Weights of a small GPT-style language model, trained from scratch on English Wikipedia.
Size: width 256, 4 heads of 64.
Architecture: rotary positions, no biases in attention or MLP, untied embeddings, attention and MLP in parallel.
Training: a variant of Adam for these matrices, 5692 steps.
Each number is 500 + 50 x the weight over its row's rms, rounded and kept within 0 to 999. Layers, rows and columns count from 0. Numbers have three digits each. The size before them is the row's rms in percent of the matrix's.

# layer 15 MLP up, 704x256, rms 0.0853, rows 552-588, columns 128-255
095:431434444441497472567504517548432489455559426542584488511505567577485479421489493495434469439506467455426543509479412469482552548473492445483548471425455371570491567588515564478427487381500465499505466515586507527437495499496567470517473504673533535449452456524496552497467481554539394520540585565456503428521578418604484543573458426513450395486565531552434380496468499491483486424555
087:511522548471527468527543434481595550448524489472461532379509577545605464505496489509474457553420491496530617483523507416509529470460576520450525584518442442539465512529491495410467612492403527429487494512583474459545546439529528483506512511551486445484489453484461474491443543512428555515423520478538547542508516508481436445603471533465489408405493534533416431445395435448416553506620
101:613520531584564577499495492475587546506473570415525452481511436491443505571556495426571471580459567478445448549553496477443545525569523510561518458511410600470517515528586557554466441429516541409539466466583502486528451556498488455406469470445555385563520524594546545491519511522479607519354580475524354448458463537467483460552519474491576594495531513545552440438492487486474566492543
099:540546522547500536487452487553517465542426582527524553527532520464481419500536435483458463590530614406505509444497454517557542484463461504557470515560439542481517495517511469544476495451535411385501512558391522476566475430485458501508455416488400463474476427448471452433414404519475577527419533433554496442439463489542487503447481567616463582442592528546477427401489440482509455570544
095:481484452517517508448489535487506490512538472508487428488483461470449457474471514515522488467425553428450383460365540438479488468550542503475484562455580529572516579531577484592434427468508412476549584454470469435449454578479490537553442526434466461508573554566489553476464589569523533554529517468472468453512493505414465545565532442458474594509552506474556635537477468551576445564482
107:500407489509523507544475576533461454492463515554580490493492439536505582546405507477420548607573589546586553482535484496556522383461477517459499506572419558483473552440565402594497572512502551481518467495537503529431501469488580423500589463543602530504442502586397539580468539472577530454561461400517457426520493457404489570524561521520454457513570465507559465465439491471535493528505
096:495412519545411561488540489480497431520537459520506451442511494466436427469581489499520448486408461466538484444514652607436470510511427489464501400459567420468547482529501498529573507416565457601487529565549554519556535414427566479495542500532511598419415512543425495540525514563580514464473572470535537533498517433464543554487546490494496546541389572462482551473509561449479510536461
110:572456461473454559412474552468503608536434537557486471466430468417518402419495477440460531557484456498506470439517501547522462366508469435542456568528583453381492462454389563455576515460456443475466415486440592507477469494585496487489558552517566532558507501497465547448483570476425498527485473540458490540508498489551474529519499378482529457509449534534464480565518466515546511563522
118:533523445575525546443417516522403531546449487533394493477565512479600547514499418495471524543496508485557428489537486450415609529541468508490481518403442568510514567524485499493587488440484476538470483487564543496532503523507408512517569431592595493506560502607547578591464524545476489438524529544485433475468482559423490559535463552543520475621461523438461546484575526492479512541482
108:594589488529574455514552549534482464564519520497542486462509497559565500509468560427464505502533517434536477596519424483511562489495542590524527414482525552611560437471434472465541433601553489505513398455557426461509536516475527456551494465392525510496604541539601426493518514419557478420449466524623640471538470527457548501527455523400463507471475448464433559415435604462569496535516
083:543501555436512703480463501496409507530537593543521533429459495461538437456477537541517436552475492495383460539589518466475532489572461475484586465480517484568499489485382427507422505508549442571456479473419516627576555559456499570472483547468509504494521531448480423486506506528577498491483542501416562486533467593450490515487459489607484480417541556526448497441446501429461535420440
103:470517586477463493464516426463518488394444510490515595452504523430444485548371437501553471513511550383512557476485531453543421459541516493524372433523432531512571434515465514473445491517485525490626485403479512473521467557443495476435587490628460497454399478479488482540433518497457471386470414468510496459534530567443501460502497496521516503548489438525428461497324520514563525453440
098:503520450507493558496498578512538553493519509564655472530485515500380485440565482562395409453500466435523550500471520523516472525514414446404460561407493509466531476553471465562508426415499477499397556434391503524529539536526528578502552386556543612532434503437529511513491475464438550495491498487455503518582467567473510521530537440498424479483512480561545533521593336545599509464489
090:493467507447563580473512550532570512465534425516439475618518613509469496573567509497498560474564473467487539513461439481529479542499519542521445348416470471451491552542540462524560477566551526545465522585577452512503549502517455531542448552449492506467476459353475479551596610542511554396466492496490511589557488476478407496534453541465459506483552433593502449530495497538559524533473
103:533446480523588598506451509610559573459535451443531502542428560499553488491503447595545576465586467598476517586537456494590561572497537474511559418454588395489435503491553464499523475546476541480540485581421559475414543454509489575509423404510465525500479430534407558533578445532478534550483429455600454385494521476513501532558519469477487515538551487548483554504515554433562502513377
113:439541502508408522442462519497528486587513467564548544401560409385467528618446492493513506522463471492513432427453391520530500483533548498566560498592464562415428443433539540400590564592424468403441521460519513550492367583504502497520454527438453562520461556511497570424460513543487518508440408498455406481476507476481468487534391485499530565528595496594416464508535474536442535460466
093:558517351504516564502423526493428569546572469471496538564502515467459483538435509458586348539467465506466435650495512528461456495542528430459482468508489523571478523490442465497382445562474550431497456479423535445584495429522488457448517513421513508445525530498567471463491465480428561529469501486505507632475449516462557492461555483442436549490491479492589530463435417507517610626468
109:614475475522534527417607612552466498532484427498456528499464500532527514535483495438439501553456385516526514510458528489547505467444464472546513436516509561485446479440453509507534476526523518585461561588600557501455494378583453630573463504422489494523538556477503504500469439466432459571642575488498467505519483382509489547516479553433476469500504636468548500452489514502471479543530
098:534529498497512604472501519509433519514507551534467541464494614491462513522513516511546550541502512572504510561455527449521528481555454520444466517550387382576521425514487560449597447472471448541524445465458561495557484543510572490530499481562462554537552520405407538523450434594568459491610481480463530554473448519465484421443553514566541409526579461515540571445597558510475541514604
084:459553447515452478478430531518579529411571480540544524478482492489443457425511477622507524508529493437547491529533489507348504671529564488502540550455496502517541487439428576462569562526455588504456515461517524491523573430532490474502489481474457449503517447486438574483564631587495529484582571466487489579565549534565414472486610508563521543588428555459532526542475454590436562448527
104:454463545454522454576527518502497513532498593483533464526523463480557474494517547505564558513470583474482475499444454497441509455471499514414575513472494451522509452394514463466390468533525525493530436542494449486494511599536423486549492561492486560580575492517468547490498442452517589589617456527591502556546529483554580422516454439491412484583456484437447470480466379530467498558448
092:483459616531479480433519559468484472451497467555471471642466515455535480504396454498475441450501468468570417521462564477537453488484497544366497542459562566511476537527508505450525474460516553457475464472465492463488535478545516584425471484486612541466459448534480442481496599479529530452445468471574516560566403538454430575496495541542538546500518544446474491483529394636531533488480
103:407557535469462501491401513502526538432518435518543472513477469468438592492450487471531518529506608489406472485528502447520520490539493584549476514523422509448557496501515488452528604559483546416500514480547536559443390544498527553441569460493438503525504517509519535450536487488504409529472512514493419514476474588545492506433534481468508558581446465444474422459535489555641517528519
095:482453422474432521629438483535528465518517506504548504595478507482541588546478491520481554493528425443450519521515586529505521481486449591484511470492516491498475490493394486455499542466528509467593368494503486498500511467549373548558529463542403449517538563490513573532515487498474477519388520401428539432499479486538386514472454460509579529427459516554386442449561485503490471518509
077:511540528525462446449492562444570503457566488432415469557539480538520508390503468398471468556507514536480515461546517467456435435540457496541508646487464627521418552603565466475517475598509519494594522496452502524488436481475628562540609577454396406446497563517494480531530452458406478489487465527490449448525564546503428489433618494512471522476483497544473471427500475467519494497486
098:483565541517487572511479453480548462412547466604458423520540577531467521441554551470521509482547460492519499518459543428520510384480483471588512483446459509475427509471522488489508512518490373354564551407354516515476577552399459444480576461524508642533453468464514425519481491394575529501461546626426437519502619532415457518459504544438486464527474553510497573514486429530473457517454
110:568418472472558481537475501482542526489453421530463497414452553490373489477442460454517449569526550517409497472540512428513560605523474511485573562398527475569520586571539479510462579506452530570468508534451462526467456477483619436525534570499453487483519449502434486464598465425483434463564471515516382473511525543436512467462548551457493566577503590474426511409541545602546481545562
093:448520505511461517493589533529509507474485561461593509462439473441531501592500515515432496533584415545495526597480448506428564523435548480478506507491529556475467540532458555593532481445539519490465446479593440499498504449547625534494510442520465585506540503509323460563402472612501440466538627542513532475569525458433484498536461457560437493511441453449537583491427466443517474565444
099:518485444577434520445503481499464503563497500484565541631483533428519491554561553493527488502411585469520557557577561463554524513548546441506406468405377539540466506498522535461445490508546507552565446416478588451529492491440455538515542492511433454444516540476566536539469491541415528489570512485433505493405465557496633457568567522457496474492482582530511512579570513439572517555540
091:418499479492547407469397557516461439484471450536420452538464482533496489521473548364421534494535523471542564503403501495453527463444488368475470422475465461462580523518565454493502530492443439528494614506457474518474508435447508539415505492574510535466539467480516509498502517526522520438441510593466460469524483568440436490513437551511424361452502491444430446461567478540574492531492
104:526470449489496510478394538528470461506483552504497443512557503455477532497513540554471459423498458458493553569560606409498540502496450503449494486480461502527481447588503527607537454414493464543494440474407479518502510556519447553514499580396413433485584543569415540416459486544493455482432460523479461498481520590462640530516572542529437496524456468478537569476545528500476523388563
090:642476504456507542404443556407546578523548551535501486509458457507500551474456451450449503446446379449481467492496506566481535432574536448497534384558465462473615533505521523602506523481501490474506490554594580490565452529499346561441539548469508515494529496476562438461426520502449542553554581496484492550451482442528521436575467535542485437485579524468456451542445515519518553519498
104:424465554484515412464571542522425587532470571505537467493502395490516471531577492501509663504500522521444438495470503444410515493530534536477477484498486477442517527398425481480444486561393569544556502553523519434501478478470505451453467562496401521558552416413490506568460462438469500454428480478520481437464517505476546489441450458490497432520504432569570545536540454429499493543506
099:499488613525476583464513415425465513464521459513515503399535536464424588562471468473511521479504508546472515444451527542505562444513603431495344383524498418497479568432516451547438512504454479485410467416558462553459425567545500504574555442492346444396525504591543529559492516488505498530555581513474515525470453501520468529545486554518555508506497491605484569480522545492481550450429
097:608459529525456437517469430456580508468520517563497489528580534570498526472437457535398443559477491522555435397524443432497418480465508439499523477546460539498526495518483511411487481461542494471478502434466597383525580447675478545462483504541407498579498545474490480599484487551534500536466531488521456480419529440491461517518490563537561516493547508561576522414485537414499436498527
105:538525451540474484503573478515452422437504389425436455475426346484551430507559490540486474592499449547524501512507479481474462469527513474392492493514519491420514452556485537573517471464494551523492536514430472560494463452523451551471562604515540438509482503459338511527584511469501470477497492416553533416499353395479445473520548477425527486518528500475537584549474519429519525560495
099:502507464496519533514438521508492507451505552470403535437503362471573499593425474475487516489451463452464418500527593559431480505521482429569471507443581526554532540428460528462550470465480424508483534491573420493490455474461544520426502559528513535532463478575400486509466503435516509518527544473487491543443521458487495422516475525523515581465549524475486503482585526491449529540464
# layer 15 MLP down (transposed), 704x256, rms 0.0844, rows 552-587, columns 128-255
095:512557510484440440578602429491369506510530514539500475396574512508457488500545417525529449421475514501459599470525504474469519510447486443487471469559457538540402419501440504546439436500465587470462571445453547562427474425421485538451555475376510502486546473457557525451463420531491497469466477458572484526571561531417480439489430519498536554393497398451523465399454503579506463467478
097:517476592547413446537509492553547520399530535452551507337446553493625414447462490497510537492451508570489481567540490510489467461360406509588435491513547463458512534525545500537470520461501410451475559463530464378524456470475477499550496572420532519501523546506569562465561464514463543532545507601546483455498459555488528502542566531553488505546493493516456383594664503458492628557528
103:527520471572516548522545585513629546566486565537491459527410484493427553593535428435447489574553485499438459520464523537466531502440493420430534474537467462510472504464499548382537537477503428491476478552448522548454503501562516507477458534482465456579520488463514548518487467489557544460468570580480434506571464511545464470549643448455540484581483386388505441466530475492503478465437
105:431506557415458521481512495576595522490597542506471575508507509547537502483504410433426495502470486516533498562506417536494450443331385475490507568566532551546471438435544450592487464502424484550531541545422445574434498553472484504426479545613474516497453506482499518459463518491566553515662569457459482471393516494523545478457503518539511551498486496590456514492450527557409457570538
094:476539518501446478455560602415452521508457508468525497535561492406486534586585680518524494510441468394450494522510488494552524490508497519561593568560473532490481440479581501473542473472519557522452503431481422587438397459450427534510529483421524464397478425493532571521469444499503483481538523509481533502489472498513501528591537566461441442477434557537467516551472580606457571533522
106:480546545416525465540559597582423565553548457431541462489436489432553611509385487473531399522492443528489486563479516448458518493430610485457476401532545602529487538532515416523446478478507496447530526651492542392518509494520506518474448433486414516508531472498499543523527432521559537498573477491472524451507464428501431558577673524513441455461461508496519565551472560569488496552552
101:484409538558520484431456567475432433484573485450403494609422491477527470454454450438512381502520449531510530514580503494541457466417511485534560572559550442549435508509517586506448560450571395447462557572487471464523422454526518484466458488495461576428508595518457490399528505564506505456515497471465452477553592427515441432475364522459573489547422499529430400468546532571440549451492
113:495527455566573403476422530493575579407492559554539421434518510439472478472602553487417499560498394482521480459420518467593483520521417428575479579498553489438557507493422474452569558421372495492450406506433545483555426512489421463444521526529498523572544512565479536500475532484419467586468599572446512522515508511506426440425515481488521460489557482515446558455438470508512649576502
116:505415467544503467555483571488545539412439511556588452475491480572506479523590562485513448539532526573475440409578576396484472466456536502523558484475461488503513564529478514412538523518491542591448533582476571490495477453434446365523528587593527503554512485487484469453635511548516464515490516504559428540457468486477462500444498574439569482538542379469504553552525515546437595582487
106:610472504503472489582524461530549479497548523403474427480484606398515555460444394533550537575499492472507543484505508495450560575478497610550477529525541487608509479519466564538510619506539482494570541461446489458494430574534509452479462423512464578517530413486464499509464435458516555434543473600524492495465471504503470467457467442630556488499415551529448545564521498475496601443547
089:495511493401532515576410557531502453537430470530523541476427467471537449509507535505489553532414436575522417517444515480547527431425520467530492448436482522377479476483509442585521494480409479455517613504555471494505535445571571487495586438621423465529526417495483568461525583451485589430425513491531557504533469511587500489510483457469492520543540503355497548644506430445469472502550
101:453465456408550462545522489446505406491478511402483471595446457561438449530523428428507475556510528411477425441481501512581452561410494469521508587491442525461567483510566518474459549489495505517486522547495582585429535439517469461414457521487487446608569398419476464621453496517507568509460518488400514488445448520492481535492505381457480451507452412497480439541526529411500563530433
091:596503428644465376509579457433455479541514448470599545536490501466536499630470384543535501588528520480518501554507586542474408456494533540467494529453580475422562494457566467473412524489494587479628534548446466577543537470500542488514557522523566561477554482553470515448554518518462518467603471441499521529508461489510439478523546482601523506475535475486461544516489524567523407586518
091:469439590599483412614498481499460451448608542502536485489494534502569409510474337493508474615539598555501480534494396447518377497515501518464481423455528438524431493562498475512485528509512474540431419434555529537517607458510521478512568482435529538515515530535528545453518465527493479430461444485470421509492483506469541481413496530521480475587539600548438505497392420496565468505505
103:559492580452502500444571495579524546541521470508526552533499469538466513566519548509530491451498502501453481495502555421490470575533557484475532516467526481462520541511513501562530432446468546409497518435428465583498513528475618441457418406467548411486391493530453573516457430550483436551589498481507541484514420588503508452488434500449435436457571441490523521455504583503404587534444
108:542519487593470511491456460460541552527437549544573430417481441431465542528489423464482474471482553473448468455344546460462474544320531487508500502506552496420469435558455491532554452446522522509555494459550498424528558492437388418561560518439455528499529532572563570428492450523550463597473493489559454521578522550538479545539466510498527475499544489578467522529453408416526606471495
082:458499554486432506488490422521533467509429491509458474402478479516461492434543434504470650441518466486473526499475541429555524493464470459538484566466546445372446448411554455474561420433577535565525561560508477515412649541569503522514491504485500486523477480523455444496513525549549490454520531510467513529525541504568468517544522522520486495469487495558475520528517432481461151491572
106:455486465491607517398563644468548443478442479599485565529568485596446516540475555585473488409495452506478469448500452557572448601561532485519583501432534579525539486541489425525532535491442501532504430444465467472445493507497542509493560436448509426429496554461486511474496543559491419477428470548528522532565488540511466485521448502545528517489605531521503410525485409469451448487617
099:460448537485562536475532529480461379485543541566553422571490519480468540507480450487567538554460608549454430417503552436502537508468491464451517569567426465496576502491467430472506529504489475454477526496470522428559533562500526484532526494505468449541575436506519501499529453493437443458575526495450539521451499444441502471505468467538487528533460478486522455487500422458507639465418
083:512425542432597429430456580460491565508478505525507589608446562479484521496460519514442535561481433505536526546417523567442523517532375517510490513497483570444499426494478414495438509538441565498487476458548417446463566491457474470562441568478458614445514444458431580463497556513513549476501529586469440602567550555502525506525459467502553552539441555513536551582415462550458562395557
105:497504518413523502521518498483551466510510554463451575433493474485465428454502592520454469480542583537547524489533491500551509584532543534535503447496427491490508505527609468595450500443503449505514438525493460505508578548450579513572458472560538601475547472423419480588543399429496485496559476448520453519473540493553592458531480547560496420626427547427515500453566404552532526514485
095:408509549478593456438507437453523488464519460447462516538476475525551458496518489424465526559475484500488457545495469455568586481619443546501571511453520537503502578457461493481574520611405500547569533458550408579566485524600385492516530485461531483433573419472510513516559469512432560473542566480490468494538468562517540491485388528445533473575492466574482499542603467486465561496428
102:490553554446395469472508539526527527470557512487513506519572460524457587411468421502536368529538451530537459562561453486521553510422532509479564520488496486500499476480502444636449514560539565556482544530522484491490514549509468451416392559509483510445433469611475455494524483494539423557521447510583483566526422454485475541529560528576518460511472487569489478509531629436521719468509
092:558410420488513590583563454474494457522535445503535529487478580530554426550388524522474505455545494423538587485577521522384581512596530493503521470527474449609524489493491552587543448474546503478608413568516525580474525537598518514480589461421493487503483519489572453547499412406482526570469445481540462447474574415515485498495453512463478421485520495413527418506425570539407485561476
080:543552434493518501564499424505419527503464504483484471414509568514506489484563535491495416513494482558478567428474586570371548544648572552475588507529390510395547424493459548492417568416497446510429510516545511479561659488533553595461477473571532517475469405487522406459523465608482542545435468590536450537537524489478569446463447436496494474449511519524485445470585525499462453419576
096:502597543520522465443471564547589544471566501456581513481504483491494423473531472501505407500533501538469501477501446559494502409511615494472538544468555458499475503533513492405493562488561441519430295441513463407579457590492468493595513534467535479415484431602563498507488569474570508530492427505490533454468477519507571555518441510555477605519366514461511534472500486442543566478513
108:503440504533597483565439435458471509456563491530520592601425504464490470511452713537533515503556598493459524477551529442511522487558544473411600557440473442619453522536426573512510553504480515591530498433516446500520435487525503533469545509512492465440536473441541449478492457510605514495490458550525518487493522479393457507477621457505477519502439548491468429428522542526483402467479
094:433506440561480539481512527460558456466441524522494513518556476537627458477561662486513529546475485484507557603533569465553546551507501535515551559451494489478547535549482500589411486414441506587483586490482454522471542491524465514516559535529464388542636455471549500573428484468471441569484423465552518505547446386562513542492467522542563532509499414467528485493458530489533476512467
097:513469454444465458532531522536484564470471501513561405485531541506547530408428232555516459528546533551501505513499538520445503452497452367503589580488518498576393479466469570537444501504459548474467552489528541563535491490546510532454497502516503562550530474439536490435466574509512501479442562464416522518498557520460518425537460521452408519528485509449498511502536410527444591547569
091:526501494522544443407541459454417435532457442493476461500468450476503449436548518496452517516503426514405470499461565537491509542513467489559530533509500553466435504500555474621500547506447444563368529505503588446485509468451605458462454490485513621479509471465532487457561445487553491544467472494440425594524518473501506432461474350552473511467467465543419446482525575518580619479524
104:523552462486501603516547432505524520519550480601474578505493531465407532521542447577529565492550513583548542607620506407574446493465477505493589467461529490534485440492547501453516507429492472596534486507466522480548444587504490533460399569456490478495528515362471534459492460469500542551526544458425577527526513482510595516540493527439493473464439595552611447497540538554508529533462
087:479440549482487409468554533484485631482518538562438494349477480404472417411528597505488529436485482526472471458454436444480522498480450474490566492511479489382596425489517472467439536555479463570517498455472497541487516451399430514444491588559537436575557438617499477475474472514495442479626441464484525524600533585557488521496446509444464392506552457537386469511478517465492392459586
105:513464436459458473584443476492524501472500546534542471481628564511459480463552591583558552490536467469458556461517514507504512537564549558492491528448545484529417473493375472474453480515502509465532489510560490501540500508489459440544419547407567464562479516559390524515441501456441519463491480505537477534511427518470566557465553583541542510497534569562488516540563493491483463487487
100:484420547499544590528517494456499414564525491481454600535565478502503498480543512549468525515512438446481487464460466358459540475493526544484422454448437550488491477416479475441452538553504529567574474512440489509544471510510473486497589484413474469524571455526614543508459428538522484558429527463480513490606488527561584541554508482527623555543485488496474555549534464545486503471544
103:476470526391458486529440556447563522470504492575464426492539494608494522519534391482466501546479588481543414537578466604506578518431580555509583461435507506425469489617527642447524461496516457513564432450498525510468531490468448409504533453520503473425562478613523531480526419469494441505502502557476477502632484447511524416481508550536501464497519544508500486485389595452492385531529
107:629524553486537497476439474537440500549532420512505454474441491494500515433467527468389544494468437488512466516549476473482443478558473418539511475560544425464576579443556505507509572558503403509462564430468400430499453498469485462399472596490511522560470508483411528490578569579503518518420456555449477500621514465422503423544464518506577487542504501536555411431469490561470449477453
# layer 15 MLP gate, 704x256, rms 0.0828, rows 553-588, columns 128-255
089:503479469470437531508528459501523470454544486469519540501527427427452408536502443537459539456559452551509469449487535500491513528530399560570430531563665479503577501582465490511474462525556538527466510446434481452553569525452380510540493461481469460539418575497582509547508406540471525447537465505569530550516474473502475485468479558526527569600417516545523496490517528469537506490482
099:545444495480530514457545531493510455463581528486498471514500501509486413538457497525531438383563516597502512476483507586503498484472498496464499440485536412446484530532489543486519394471483365515535599408493575434428509465557481590477490488515442542614502582391463454467475533574429499511406525467476557519417438458480528570564506464482493558571469426445515545497491508469466635503476
102:501520541467572489501581542514478481445594499546584438477482500513509466531375511550436513457527538523395467415374568514497461569466501471453439550506549550516480530535474468636520518451536522543517498535534509459528527450441490529509385311549638516533493512495542560535506520471496510543568452539569472495520498594543535489453494530452462545488398476495552496512465510455453518495534
108:527552487484490597506571450571423562553529515526424499592503555446585475586543519539516535426550528494570430557523443546559529503514499527545570497567456438491462439484477419478529530540500538528480489446526499493533493508485476535549528555415552508447478432435498484644540524443512506483460449477491544548502439528472431541545507513478538370446575520598423444543404486592437505511578
109:487610543498495516495527433534469550435539587516418538462436457405562583425390467504470538515541443461480538508472598514469516615487474499513457557571509559544560550545523530585584432495379528415544552535487554508486537482508586474492457439508446469436453476445435534516524492562472500430419563499549544407454452538475409506528615550513573562470508506523536595524433552511510552527603
100:514411433512607431529553498513568494508533484445563508509433523506504452484519533504524471545551403561494570467446474466426525548450418547569493420560527521468441525453542510587457552546494504563443496416441470484541558527507452443520380518421514527481527563478518416542529487498492551426468503489447483513453333482520574514562463475555573433513549489524526499462404541433465504425539
086:488593414482528478536599445550492499529524467490357464505488534470532473470420437556437523515612512517410472492497537516487463436518466441505479505536572460535529493473477510436531442534437548495560488487505543559523560517537489460509485491472588453594449544488528565504540510556470444556516483544503438469479574474496509474462483576559598429535378487537505477559468551521389532500563
121:528570500515439418479540553579488477447551573522415577561474488492489489409438497607443518529416593512451528591393466507375531556412481553493486509568455563490452518542512590551476440492478503571494556480539565525491574433597538477561493457506504593406458506476473500556544501478442559543533570485401532488472461505487490483483517589486423406494600574542516475523468536434475541458556
109:542540432544513446522530482469452546518474522620507527424470426499533446460367409466480532509527501521426499549477435504519593442458474573498605477475536490577515557591501504642410527478529532479501559448602518432506427411487555415549389551459577511582418509475545512505476466484543541485474569512537495492525456504453521469524534514476493444568386508480426455514427515467519492575584
094:518492523490559455485433556511521515508507489504440475550441468483629468516488499510516525411405470558418417577403462406469540500501516533541477480561523599510497520522560438563509538542464432532507577430561436352554481512506441539517487506535489532612477511508532465457412639502471451471450507548610497459474474545486490537455535458426457583526527412426431593439492472481524524459474
110:512531495439597521526512487581491600506525486605520473449490491551586562561451520525520509475530439581475477558480520448457564451455486534567506440550568567555516528620462452615524471503533457527509520498586460358616574352576510522606522457516488504453373501568514515527528546463553481472522502599474501506436518417434512506521442562483544539488446546398464546521496613501567611483564
103:562456513422552605525558537477509549439536457504515480491477527568457596450449489593421564398509472502379500541415518432429472535469508491463473472520511462529459640554465537522417519543486493474507510458527535535523529516527426518484502492513524503513437552482563429416464588540497445537459466478528596450483412606382511554469600580493505499503467488488466488413510512463497490508531
102:428518500534474507458535482530390533606537535527344506522545392455540584518511582495462462417442483519486439540535482467518483524484470530484485482525413539546494526459554445514436499596537450477490532518551576541549450501536493496490408449524388591526498664432539478522468528446465480500494614590453415509491445560535436500546575556523491553472499491520445525442427485479540571483554
099:493504493441478488418527490509453545485517437533486489530473445499473533468478541501553426561457546489470527538451525501500457605445464461467442530522565419497502585583493376517457409348513460523461565442454597471440495448570505439565450432453514442407419451530546495552508475539534459463561560552507512479533481547473400478573391575446541427536494471514598522528423418496413522516560
081:442450500384455461522416448516557550464559525543468461633453532509493443413524521515477497507579506516547606446440496465552490554483487508575562489485564507489502525517539514522463476478406450545522500463502459433510565507433540483555459491515597470476493585461555549663468453484531481424517539459432550449523404486513474481550452591526522433593406451446493516392525521575505571477671
084:562487457429573496555487549475466525487584466435394514542507493524525514514469558488554460500500494565531475483462519536417495507501467502615526483548559528591453560588456534537441511540395467511533446428438533407470413548445521515561520421464466558566429484484497515465498494465412462556485534539483515525401419563450483466507517485576552539485571550429472540470541510573508605517408
114:556507491549488414567458469479543553411490495560445546524499531542448436438503503455374512543509479523527436551539412474470569420421525506527595430549620530569541486463504418621472501557528484581561478455532516442540513377547538445530405459492558462516512590505654495489449559468599479456513513496491414564487485558524555633529473523397573498531457537487428563497489515436480507497560
102:524537495439520478453557554518516438535488583519431487561437429481470525514429463470460433444527629494509550563490462482526521485424427423515465575574439501455419492449473477603567506580368504532558570503549562542493476450499545478580487571463535483544423532520527416533427503411508461593489551485534517414366525508498443458517570474513519473502410474526489517449467530520418492514582
090:495462431554528444532514470604482596550505447491557460547581480492527500516488435529504495509470438522515476529556436608519487505525476537559397474515534545515466519463503518570490479414554446535448428477480509414571448469554455462430515506435529524594462534518513516523462527500480514572501499471428549519478505447534561493534577528426474519509488570475461547499475480435524524518445
106:542486531540551545474399471544494532419577519549432460522540570476490569551427541595390475350492509469418553515506587516538517537474532475482507500551477537527447557571529467640484481526515476611428426521474528483525537469554395487501498426531454543506490509480525513462526491443502510527476545506544569533526457555516551508476554505514582528446488585456388561465484536459530602506487
097:509499504529450555532488549475398539598473544540452487542478573475470419521441484487495455524494550509542544541580504494468515554406458394593534494544421473539532529546494496486400467548459418518485519396412553487515542524539547440459520413506389507543514524486473477504532483595440502441504472566470463545444472544535469520515539464455499476465489463460465427457492500389432505491475
100:574499451471508531511577473423494505496486510532446462580522581530500411548510529494520566476542565500431558558524499451413545417444531548590527553543601561574522593512566442503471393519489445602513540498503524506451497448507512473618482543524482552538513521463482374468495497420471480494496585444490556623474543438505417540450485525442531495475480546609596625408451588426486519366441
096:609538519547517568490605470559474518476479553564554497494534573517479416567467476556503531478520573529643457521470510550418502534533515545489507502571595533496489485550507477526405465568446492492516464531525485439519500366487479467576485508446515476581447543488458509567542479486537578553507508486488608576561431433554476493508496488532534543518483530526486533546390545413463543510540
079:504427513495412395498442493527472477492520578552440524549546472489466480627530516522519520532535537442474485475432437532571568588575423524501431568497469552588449428627401486474531431606425528508499471433507503537512435543509467445413539562405471478443552495474494501496464514417579463529542527409477410585477408427465509499515557514435545475522534499570488532539525474475442541499551
104:440500477461461528541604435564542542520595459491502463541432485455526481360559422544473476488491455442523469455493567453445512609484457545531482466523471577485534574508514398533458431548496503477521523569528497558374576483540469454509447424502533555410502488505520511460535476477502457466496442552488512485517422512536373417549534634519538515431509510592474443580410440473524560479497
102:533426528394433555554513517503552499414509543502538471461394552550515499479481430541511497426515474549441388531455524471413554562468508539549456524517580611527459573498496527656472495497395546483525471496456487511557450528515485439579477496450438508522533540537501472518470533550450428573433552475472487632509464516442499566503528567477552508486440504446528559483508445440571556484550
109:585503499574499539444485521532496552432558576543473462530466527477454516494481524517509568500517459506354492504480488509522462537436381514503497480562518498466443665567439496560532415543378399446516550519473518480504471440479473451560492432510557541472510610516446518522522498536455525504558526544502441522487456408506539460500482527517472421553436462547547498523494473525517502566590
100:510480460558452485496431515511592531419432493451487583440442569422473537493424469544455441546450451517555525522413482522404475484479469537490473472611577526498462549638528444456415445480600499511465393488497441460494553513536503453487398469485509512493467503424501497416418472485494507522516502452412544465424551568486414502519504550410531405540469541463443494430526577522492512493513
100:549523560474502511478507480569505585464592438534449459474526544476531471550470485526466435461514535559493488576545543469512518484528451521559444533456553502482480575621548548442554466549495356543452432532510516477480547508529479515565533364503438533468433553419508454543563478478476491447512516491521497484508492371474576480563592553381579517551515528503477493517579503415515550527494
103:540540513554457436598533481521535523458576543444406578469534560480456492556534454556382557492432522589408541525357538540475482532490467418434511491588635493504435561610467499514473484503516474519523555498625628527528465466522411429519491574505516559462499561503487571438468458445524516488462558492460512467478518455549574530485575542469461462473521486489497518496388450446510553390468
090:522530570513484469497534407544422505465508479442508493489478499462559469457454502594539516472531555535472571443482417543524543541485517514537497451586532422520604543467481544516526433444514501532439584626568484485507563516539407430568471416439569558405466512449481504597510587539556574475510569501463563500491511434579430516573403541478493476512496496444495539490558466543532594373572
102:511461491475450535568553496578429567487516685505411545553551481525524419390465486538560463563506496531440465551562386454483573467521446478508428569557534611469496564505486483447448478559443394547477460522546560453451534477571533498426495486518515525518466508431530410515470459538592527538545587482467447562574505606470514543491540505443504505467480533449483460544447530426503584440552
106:553561449353546522455503411439492513423547441502461482496451582438548599564532508514383437512574535507498503513472466439547521476424500485448488492515550472516511523550483458510410453471457438516413477508513587555514555530476459491573481433510553490476408469513431545504578453494505434549482602498452444469415510513533427473474526532489474470576485466588519478477467479519519554552439
093:548500517540460421482484438564440498443534520520378534427497450511546399556523481525500467446458505501444457573445547425532529542505528465510563531627571512448479502503492445452471534601563517521461604515600475494484606483544479473591444561520544462480516512470540447558517568441501529537467438459439528492481438536516388554597498528494497419466518519519512415502506587444553605568586
101:485495530523462466497432336521457572502557594529470498497473404505531426486519510541545545486520446599451519489456447471421593590499550500588499519473525573520418552561401500512440413534470482566553538518477574485586581479514461565563458465369586530552436595450437465530492483493595539479571544443542544504497445472579532491470528504442459462502468463632484489519413470496464492540530
106:451611410408462397540546514475468496450539528485531560447472468491496528501420458565551562513545582551405523575390531531463536453466491540531503467542554560532494510537558515619486486495536449501427476422518490524482486497534450444501474514492545491543403565534437455518541467526485476526620546513517485504556388474479489513417467537460506597486437534451493465355507461517488504394589